{
  "num_hidden_layers": 8,
  "hidden_size": 64,
  "num_attention_heads": 2,
  "num_key_value_heads": 2,
  "head_dim": 32,
  "intermediate_size": 256,
  "vocab_size": 2048,
  "hidden_act": "tanh_gelu",
  "norm": "layernorm",
  "norm_place": "pre",
  "norm_eps": 1e-06,
  "positions": "learned",
  "qk_norm": false,
  "attn_scale": 0.177,
  "bias": "all",
  "tie_word_embeddings": true,
  "parallel_block": false,
  "init": "trunc",
  "init_std_qkv": 0.0575,
  "init_std_o": 0.0,
  "init_std_up": 0.0575,
  "init_std_down": 0.0,
  "optimizer": "muon",
  "learning_rate": 0.0128,
  "lr_mult_o": 4.0,
  "beta1": 0.95,
  "lr_head": 0.00594,
  "max_grad_norm": 1.0,
  "warmup_steps": 200,
  "schedule": "wsd",
  "decay_fraction": 1.0,
  "decay_shape": "sqrt",
  "final_lr_fraction": 0.0,
  "batch_tokens": 8192,
  "max_seq_len": 128,
  "doc_mask": true,
  "train_tokens": 81220000,
  "max_steps": 9915,
  "dataset": "wikipedia_en"
}
Each number is 50 + 12 x the weight over its row's rms, rounded and kept within 0 to 99. Layers, rows and columns count from 0. The size before them is the row's rms in percent of the matrix's.

# layer 3 MLP up, 256x64, rms 0.305, rows 228-255, columns 0-63
073:49 30 22 66 53 52 42 53 70 52 47 58 56 33 44 60 60 72 37 46 46 22 43 53 56 57 52 55 44 43 36 53 61 44 45 45 52 57 53 55 39 40 30 60 68 61 45 31 66 50 43 70 47 68 64 47 46 34 70 56 43 69 32 64
114:46 28 58 35 53 46 48 53 49 43 57 28 79 41 50 43 56 41 48 50 68 57 46 50 48 58 81 55 38 42 39 49 65 23 67 54 68 41 49 40 58 51 63 74 43 23 46 54 48 68 41 48 60 37 40 53 51 71 52 33 55 50 59 43
091:33 41 64 61 46 80 43 52 54 50 57 42 47 65 74 58 32 60 51 43 48 58 53 46 53 55 41 52 60 50 43 48 31 45 43 51 60 73 25 49 45 66 62 34 37 32 51 60 47 56 45 57 62 30 36 56 61 33 45 34 73 63 40 30
104:55 26 62 48 50 51 51 54 38 60 56 44 53 63 45 55 28 26 30 59 38 63 54 28 62 46 63 62 61 45 24 30 63 57 40 56 52 69 51 46 60 40 64 72 69 61 57 53 37 52 48 37 61 54 56 56 34 68 44 32 49 49 45 58
092:61 38 57 55 69 51 62 61 46 75 49 67 54 46 47 48 65 53 40 66 51 54 38 57 39 52 50 37 59 49 26 25 38 62 64 48 50 45 51 54 45 39 29 20 61 53 44 56 35 45 62 41 46 49 68 47 61 59 65 35 60 80 41 41
095:63 45 64 60 59 38 66 52 58 46 57 45 39 59 59 34 55 49 39 55 29 53 39 34 43 30 66 43 54 44 46 57 54 33 40 69 44 62 48 47 58 61 51 39 77 41 40 51 38 52 48 67 52 77 36 61 57 55 41 41 68 49 52 12
102:54 54 29 52 51 71 51 69 51 63 34 54 42 61 36 54 57 44 64 41 52 60 47 42 62 40 34 43 41 32 39 61 48 47 59 39 76 47 65 33 42 32 56 57 55 45 56 53 54 53 44 56 60 65 76 47 61 49 32 49 58 09 56 57
101:51 52 55 61 53 70 29 45 47 67 52 53 39 54 38 47 41 54 51 32 41 53 43 58 25 71 62 62 42 57 51 54 52 46 23 35 32 46 47 44 61 42 59 40 56 45 66 60 44 45 54 49 67 37 32 61 78 55 42 39 85 41 50 52
083:47 54 24 41 50 60 40 50 48 48 45 34 41 62 65 41 42 54 57 53 62 50 54 42 52 61 42 54 58 35 65 41 41 56 51 53 36 69 73 64 61 50 40 64 72 60 61 18 39 53 43 32 35 33 54 41 68 76 50 51 37 35 64 51
095:42 35 31 61 51 51 40 52 72 69 51 53 46 60 43 31 47 22 72 48 42 46 59 46 24 58 45 51 50 61 43 55 56 72 40 60 33 67 38 44 57 76 54 52 68 46 54 58 39 47 33 52 27 37 65 51 58 37 49 42 52 37 59 58
107:32 51 49 42 49 57 40 65 38 45 54 54 44 40 45 40 52 59 41 71 52 42 58 45 45 42 78 69 25 53 43 49 69 54 34 43 58 58 40 43 38 57 44 36 63 52 44 56 66 43 61 49 62 43 63 27 44 57 70 45 64 74 33 21
107:40 38 63 41 39 51 41 53 27 42 47 37 21 53 48 35 32 40 28 50 40 57 62 33 47 51 69 52 61 54 35 61 33 74 40 49 49 46 59 54 47 52 42 80 53 58 72 36 41 51 48 43 40 54 57 61 52 58 71 57 57 64 54 63
106:49 53 42 56 45 52 38 62 32 39 29 39 54 41 46 42 34 63 48 68 50 64 44 64 46 51 38 60 62 65 54 53 50 39 63 30 69 80 58 53 48 31 34 37 49 49 36 30 56 54 44 23 59 52 59 36 75 44 52 62 60 59 57 64
109:71 50 44 76 77 59 37 64 36 50 34 55 40 38 55 47 68 51 61 58 34 47 65 37 49 42 64 47 50 49 54 41 48 59 36 30 43 53 52 55 73 72 54 41 68 39 67 55 34 31 55 52 57 42 43 28 63 44 46 51 49 34 36 47
109:45 68 36 42 45 55 47 69 51 28 36 54 38 34 66 34 49 71 66 49 68 61 42 56 37 49 34 86 37 50 50 43 52 54 48 39 81 42 39 46 54 56 32 52 50 47 53 42 63 61 63 49 54 59 42 40 45 54 61 45 46 62 30 38
091:46 39 57 34 60 49 59 78 30 37 27 58 55 39 54 42 46 67 66 57 22 57 42 51 59 60 48 63 31 52 36 50 53 67 57 62 60 39 67 34 64 40 46 67 80 26 49 42 56 48 59 47 49 50 44 44 50 43 44 33 46 54 54 45
109:42 38 51 64 44 60 47 40 50 66 67 35 58 40 60 74 42 52 48 45 57 67 35 55 56 41 51 54 54 51 11 48 46 48 34 62 55 52 52 51 69 37 61 65 36 53 76 58 48 30 41 38 57 33 26 61 43 56 58 50 60 37 50 34
107:54 41 47 61 39 49 54 23 56 41 41 47 43 45 70 52 59 26 68 27 71 48 45 76 43 57 51 31 35 45 58 62 44 68 68 31 59 46 34 38 64 47 53 50 51 52 55 42 56 48 57 67 43 34 48 56 73 55 36 69 47 51 40 44
091:53 55 25 38 43 95 39 48 38 54 54 42 55 55 53 48 48 58 32 68 52 41 40 52 59 43 54 56 45 56 40 57 50 76 47 69 51 51 45 41 35 73 29 55 53 31 34 47 47 45 58 56 44 60 47 50 51 55 51 25 52 73 39 46
107:24 47 30 39 54 57 56 36 55 45 25 43 52 24 61 58 45 66 57 45 46 50 55 52 68 65 57 51 66 50 48 59 47 53 39 43 39 37 34 47 64 46 39 72 48 56 37 52 56 66 36 39 56 52 69 52 60 47 78 74 40 59 37 34
109:48 62 53 83 67 41 47 61 53 45 31 56 39 47 72 49 49 59 53 76 55 41 58 71 52 62 32 52 46 55 58 43 26 36 39 55 46 28 42 46 35 69 45 67 41 32 50 48 45 59 42 46 40 46 34 38 54 61 40 41 75 49 52 42
109:40 66 60 60 59 61 49 25 53 28 43 45 49 48 59 73 40 44 39 40 44 42 38 77 48 47 38 58 61 42 49 49 54 46 45 41 52 40 33 40 40 68 45 62 44 78 61 33 69 55 55 51 27 58 70 68 54 55 30 41 43 53 61 45
107:54 21 42 46 37 65 55 30 64 21 43 20 42 37 47 58 55 45 53 50 61 59 28 69 39 53 62 40 44 68 31 45 48 38 56 45 67 53 47 45 57 39 50 51 48 32 59 58 55 72 43 54 49 61 57 67 64 50 65 47 43 44 54 63
102:57 62 65 42 64 58 44 40 44 27 59 48 60 56 75 46 38 59 43 40 50 43 32 77 44 40 43 44 34 45 49 48 67 67 40 65 71 57 63 48 42 64 62 49 60 49 59 52 55 41 27 46 60 55 43 34 69 47 52 74 47 41 31 32
082:46 45 42 61 43 57 50 62 29 40 45 70 75 46 61 57 55 47 30 43 55 62 69 53 56 50 41 50 51 46 59 41 35 59 32 39 61 56 67 31 31 66 49 41 46 74 47 42 54 58 62 18 54 41 39 47 43 50 43 46 58 67 69 28
096:44 47 52 72 47 57 52 46 44 42 60 46 66 50 43 51 65 30 51 79 67 45 44 58 66 35 31 52 44 71 45 45 58 27 52 55 59 70 65 51 32 57 50 55 48 63 67 43 41 48 43 52 35 55 46 47 20 54 31 36 55 30 61 39
108:46 61 59 37 41 72 54 51 28 49 29 46 72 63 59 28 46 68 44 27 39 61 59 60 31 56 52 59 41 47 61 37 53 45 48 43 68 51 51 24 47 57 48 59 46 57 60 57 53 56 66 38 55 66 78 35 31 60 43 43 43 40 52 48
110:63 56 52 57 40 44 59 32 48 55 50 44 44 44 44 42 42 62 28 46 68 48 52 50 46 66 47 41 34 60 42 35 39 27 43 52 37 32 49 72 68 49 32 58 40 53 43 55 42 55 35 71 65 44 63 49 69 84 62 43 71 42 36 53
# layer 3 MLP down (transposed), 256x64, rms 0.145, rows 228-255, columns 0-63
069:47 61 33 55 55 57 55 27 23 43 40 56 22 48 58 53 52 45 71 64 45 51 60 64 46 60 55 57 59 55 33 67 32 37 52 51 39 52 59 55 59 44 46 58 73 57 52 37 49 48 69 21 40 74 52 45 62 57 33 41 53 43 54 34
098:58 77 52 65 60 49 52 40 37 56 53 48 21 50 31 25 66 54 52 41 60 42 48 51 43 71 61 56 72 57 70 71 32 41 58 40 41 70 42 54 52 50 39 44 45 44 38 58 58 34 45 48 50 39 42 55 41 50 20 51 48 48 65 47
086:55 55 28 25 23 41 54 45 67 54 41 56 33 53 52 31 59 66 57 51 32 67 58 52 56 33 36 51 45 54 46 46 60 56 44 54 34 52 54 59 57 46 39 42 38 51 49 55 44 48 43 52 35 67 35 56 40 54 69 49 57 73 84 71
104:49 45 43 61 58 61 44 45 66 27 38 32 64 47 62 59 58 44 27 39 43 20 42 33 34 62 53 48 59 54 45 59 59 41 51 32 70 45 58 63 42 63 33 62 52 35 54 63 42 58 69 43 68 56 31 44 65 50 47 64 71 53 51 49
094:55 23 51 42 59 66 57 55 52 46 60 48 39 50 52 59 70 57 41 34 36 46 32 63 48 50 50 42 67 40 69 35 47 32 21 40 48 46 59 56 51 64 50 30 65 67 58 56 66 67 57 62 47 60 46 68 37 64 41 40 29 55 31 46
088:33 75 56 57 55 70 44 52 43 54 40 30 68 60 38 45 54 41 45 33 67 46 55 55 41 55 83 42 65 63 29 30 50 67 60 57 45 41 49 34 56 44 63 46 39 52 44 43 59 42 63 41 62 55 42 52 43 46 65 39 27 45 29 58
101:39 35 31 46 38 54 57 41 68 56 31 68 42 41 56 49 58 45 64 25 38 39 40 59 60 45 38 50 41 55 54 31 39 52 70 51 53 49 62 53 64 34 46 81 67 57 36 28 70 58 50 34 55 58 54 70 62 43 49 64 49 50 49 40
101:57 56 38 48 37 32 63 44 58 53 36 41 43 62 71 58 70 38 55 67 51 44 37 41 61 48 51 72 64 39 66 60 38 44 29 41 46 28 54 67 61 43 58 40 61 54 46 63 60 59 62 43 53 63 49 50 46 35 47 17 46 26 63 57
081:67 52 50 41 26 50 52 50 60 68 42 59 48 66 56 51 50 65 41 47 43 45 43 59 54 36 46 38 47 40 41 52 70 66 51 64 55 38 46 53 16 63 74 40 81 43 22 36 49 26 43 53 61 66 49 57 55 49 55 39 47 49 48 58
097:49 44 45 48 41 49 56 59 34 49 65 39 60 46 75 45 48 77 34 67 41 27 37 59 52 52 45 75 54 38 62 55 42 33 68 54 49 44 42 39 52 64 63 39 43 31 76 54 53 56 60 49 27 53 39 48 47 45 51 38 43 35 65 72
101:42 32 59 54 47 67 50 56 48 39 30 61 60 43 50 54 50 51 58 48 41 52 70 42 54 49 41 25 57 40 36 75 35 61 49 40 27 53 59 25 39 46 62 53 81 40 62 43 54 57 47 48 58 39 68 48 28 69 54 70 56 43 52 58
111:49 33 48 42 49 44 57 53 46 56 32 35 46 57 58 43 49 67 50 34 36 52 47 34 53 54 49 62 49 50 45 59 62 62 73 55 55 37 56 59 44 51 35 68 70 52 51 22 47 80 77 59 30 51 33 44 66 27 65 42 49 58 39 43
108:61 66 51 47 43 38 31 42 71 65 63 49 68 47 52 49 63 39 39 47 56 47 47 71 55 57 24 56 59 13 61 78 35 49 50 67 43 47 44 32 39 48 41 44 53 61 46 56 70 52 37 56 43 33 53 66 47 50 42 50 60 36 48 48
098:60 41 49 48 62 60 42 49 41 56 36 33 62 51 51 47 60 63 40 49 38 71 55 17 63 57 36 50 41 20 52 69 58 70 30 46 47 36 51 42 43 52 51 44 56 39 50 69 50 67 52 54 40 24 68 50 41 61 61 70 42 55 61 52
109:35 52 47 59 33 63 52 67 45 36 39 65 31 61 59 68 27 48 45 57 34 30 21 53 61 61 50 48 42 52 31 45 58 47 59 49 46 59 76 54 54 46 64 68 56 41 58 48 37 45 48 44 49 43 61 26 47 67 33 42 65 63 57 63
090:58 48 36 51 49 29 62 30 36 28 54 55 24 51 46 62 57 36 26 50 42 46 46 50 55 55 63 39 57 69 51 27 53 40 53 51 51 34 71 55 48 49 52 53 47 59 42 30 61 71 56 34 61 61 57 51 58 46 73 66 40 50 69 69
095:34 44 36 46 17 44 47 69 75 25 47 67 44 50 61 53 55 50 55 42 40 50 47 65 43 47 58 55 53 23 62 54 49 45 36 35 54 51 58 46 45 54 58 33 64 55 58 40 66 72 69 49 67 46 61 28 46 38 67 58 43 57 49 59
106:60 69 34 49 50 40 59 50 65 56 58 55 40 50 50 66 42 44 42 79 39 56 45 70 44 38 42 55 35 47 47 33 59 55 65 63 36 38 44 50 55 18 39 61 52 29 49 78 47 56 54 53 51 45 45 48 34 74 50 44 57 61 29 36
104:48 46 71 41 71 37 45 42 50 47 80 26 45 48 51 59 69 44 53 42 40 39 48 68 59 41 47 24 58 36 56 37 37 64 57 55 45 40 63 37 56 60 61 32 57 65 52 62 47 34 47 38 41 58 47 64 59 33 39 69 54 56 61 69
109:34 56 39 72 40 55 56 46 32 45 45 56 68 77 48 43 57 57 48 43 43 61 78 52 45 45 55 70 51 41 62 57 43 55 32 68 40 54 36 67 28 41 67 50 31 36 53 50 58 53 48 26 30 58 49 31 52 64 51 46 65 45 46 43
121:71 49 65 41 60 42 60 41 60 66 72 48 58 40 54 40 48 62 61 52 31 63 50 35 57 47 46 46 55 54 48 74 52 33 53 44 24 43 36 76 50 22 41 52 31 51 54 55 47 65 35 45 47 43 65 69 39 58 48 28 47 50 55 63
113:49 72 41 51 48 41 41 49 64 77 43 32 41 48 50 30 55 82 56 56 51 64 55 64 56 51 48 52 76 40 63 47 43 28 60 25 58 58 48 34 40 49 36 55 54 44 54 34 39 60 50 59 53 54 46 41 71 26 51 35 46 58 39 57
099:54 51 68 46 59 35 51 39 42 64 34 65 49 58 29 24 34 66 40 54 39 46 43 52 61 40 45 54 52 69 47 65 45 46 45 54 59 51 27 39 56 34 55 68 71 41 51 32 40 62 46 60 33 68 63 51 47 62 32 60 76 55 40 59
102:50 33 52 39 53 54 45 51 65 57 52 36 54 21 41 58 49 50 70 39 44 70 61 59 62 49 51 59 58 62 76 32 72 31 58 56 53 44 23 62 55 41 43 50 34 59 57 56 46 58 54 40 64 42 46 41 60 31 54 50 25 58 51 29
087:55 76 50 60 56 42 45 65 62 36 74 35 36 53 46 43 63 31 61 56 52 35 61 37 43 60 45 78 40 66 67 40 42 39 43 52 48 55 49 40 42 73 48 60 38 56 37 49 33 55 63 27 41 45 44 45 49 28 60 48 70 60 47 53
095:48 50 39 66 61 45 36 53 54 46 55 44 67 45 50 86 54 56 48 30 50 46 39 57 46 39 46 39 74 40 55 51 59 45 58 50 38 41 33 38 51 37 28 66 40 43 79 44 46 67 62 43 63 56 67 49 66 65 42 52 39 57 36 27
102:72 44 21 51 55 53 58 61 53 42 50 51 31 31 46 58 38 40 68 71 64 40 54 52 41 50 36 51 44 66 44 59 36 35 59 44 53 42 36 80 46 63 59 53 27 77 52 51 68 43 43 35 59 51 66 60 42 54 47 50 44 45 50 31
128:50 66 50 42 42 58 66 35 50 54 61 39 58 37 26 54 63 43 53 66 45 67 58 45 50 44 42 63 33 63 45 57 31 55 49 43 26 66 68 33 48 38 55 33 46 54 63 33 50 47 66 45 32 53 50 50 55 59 61 60 62 47 31 84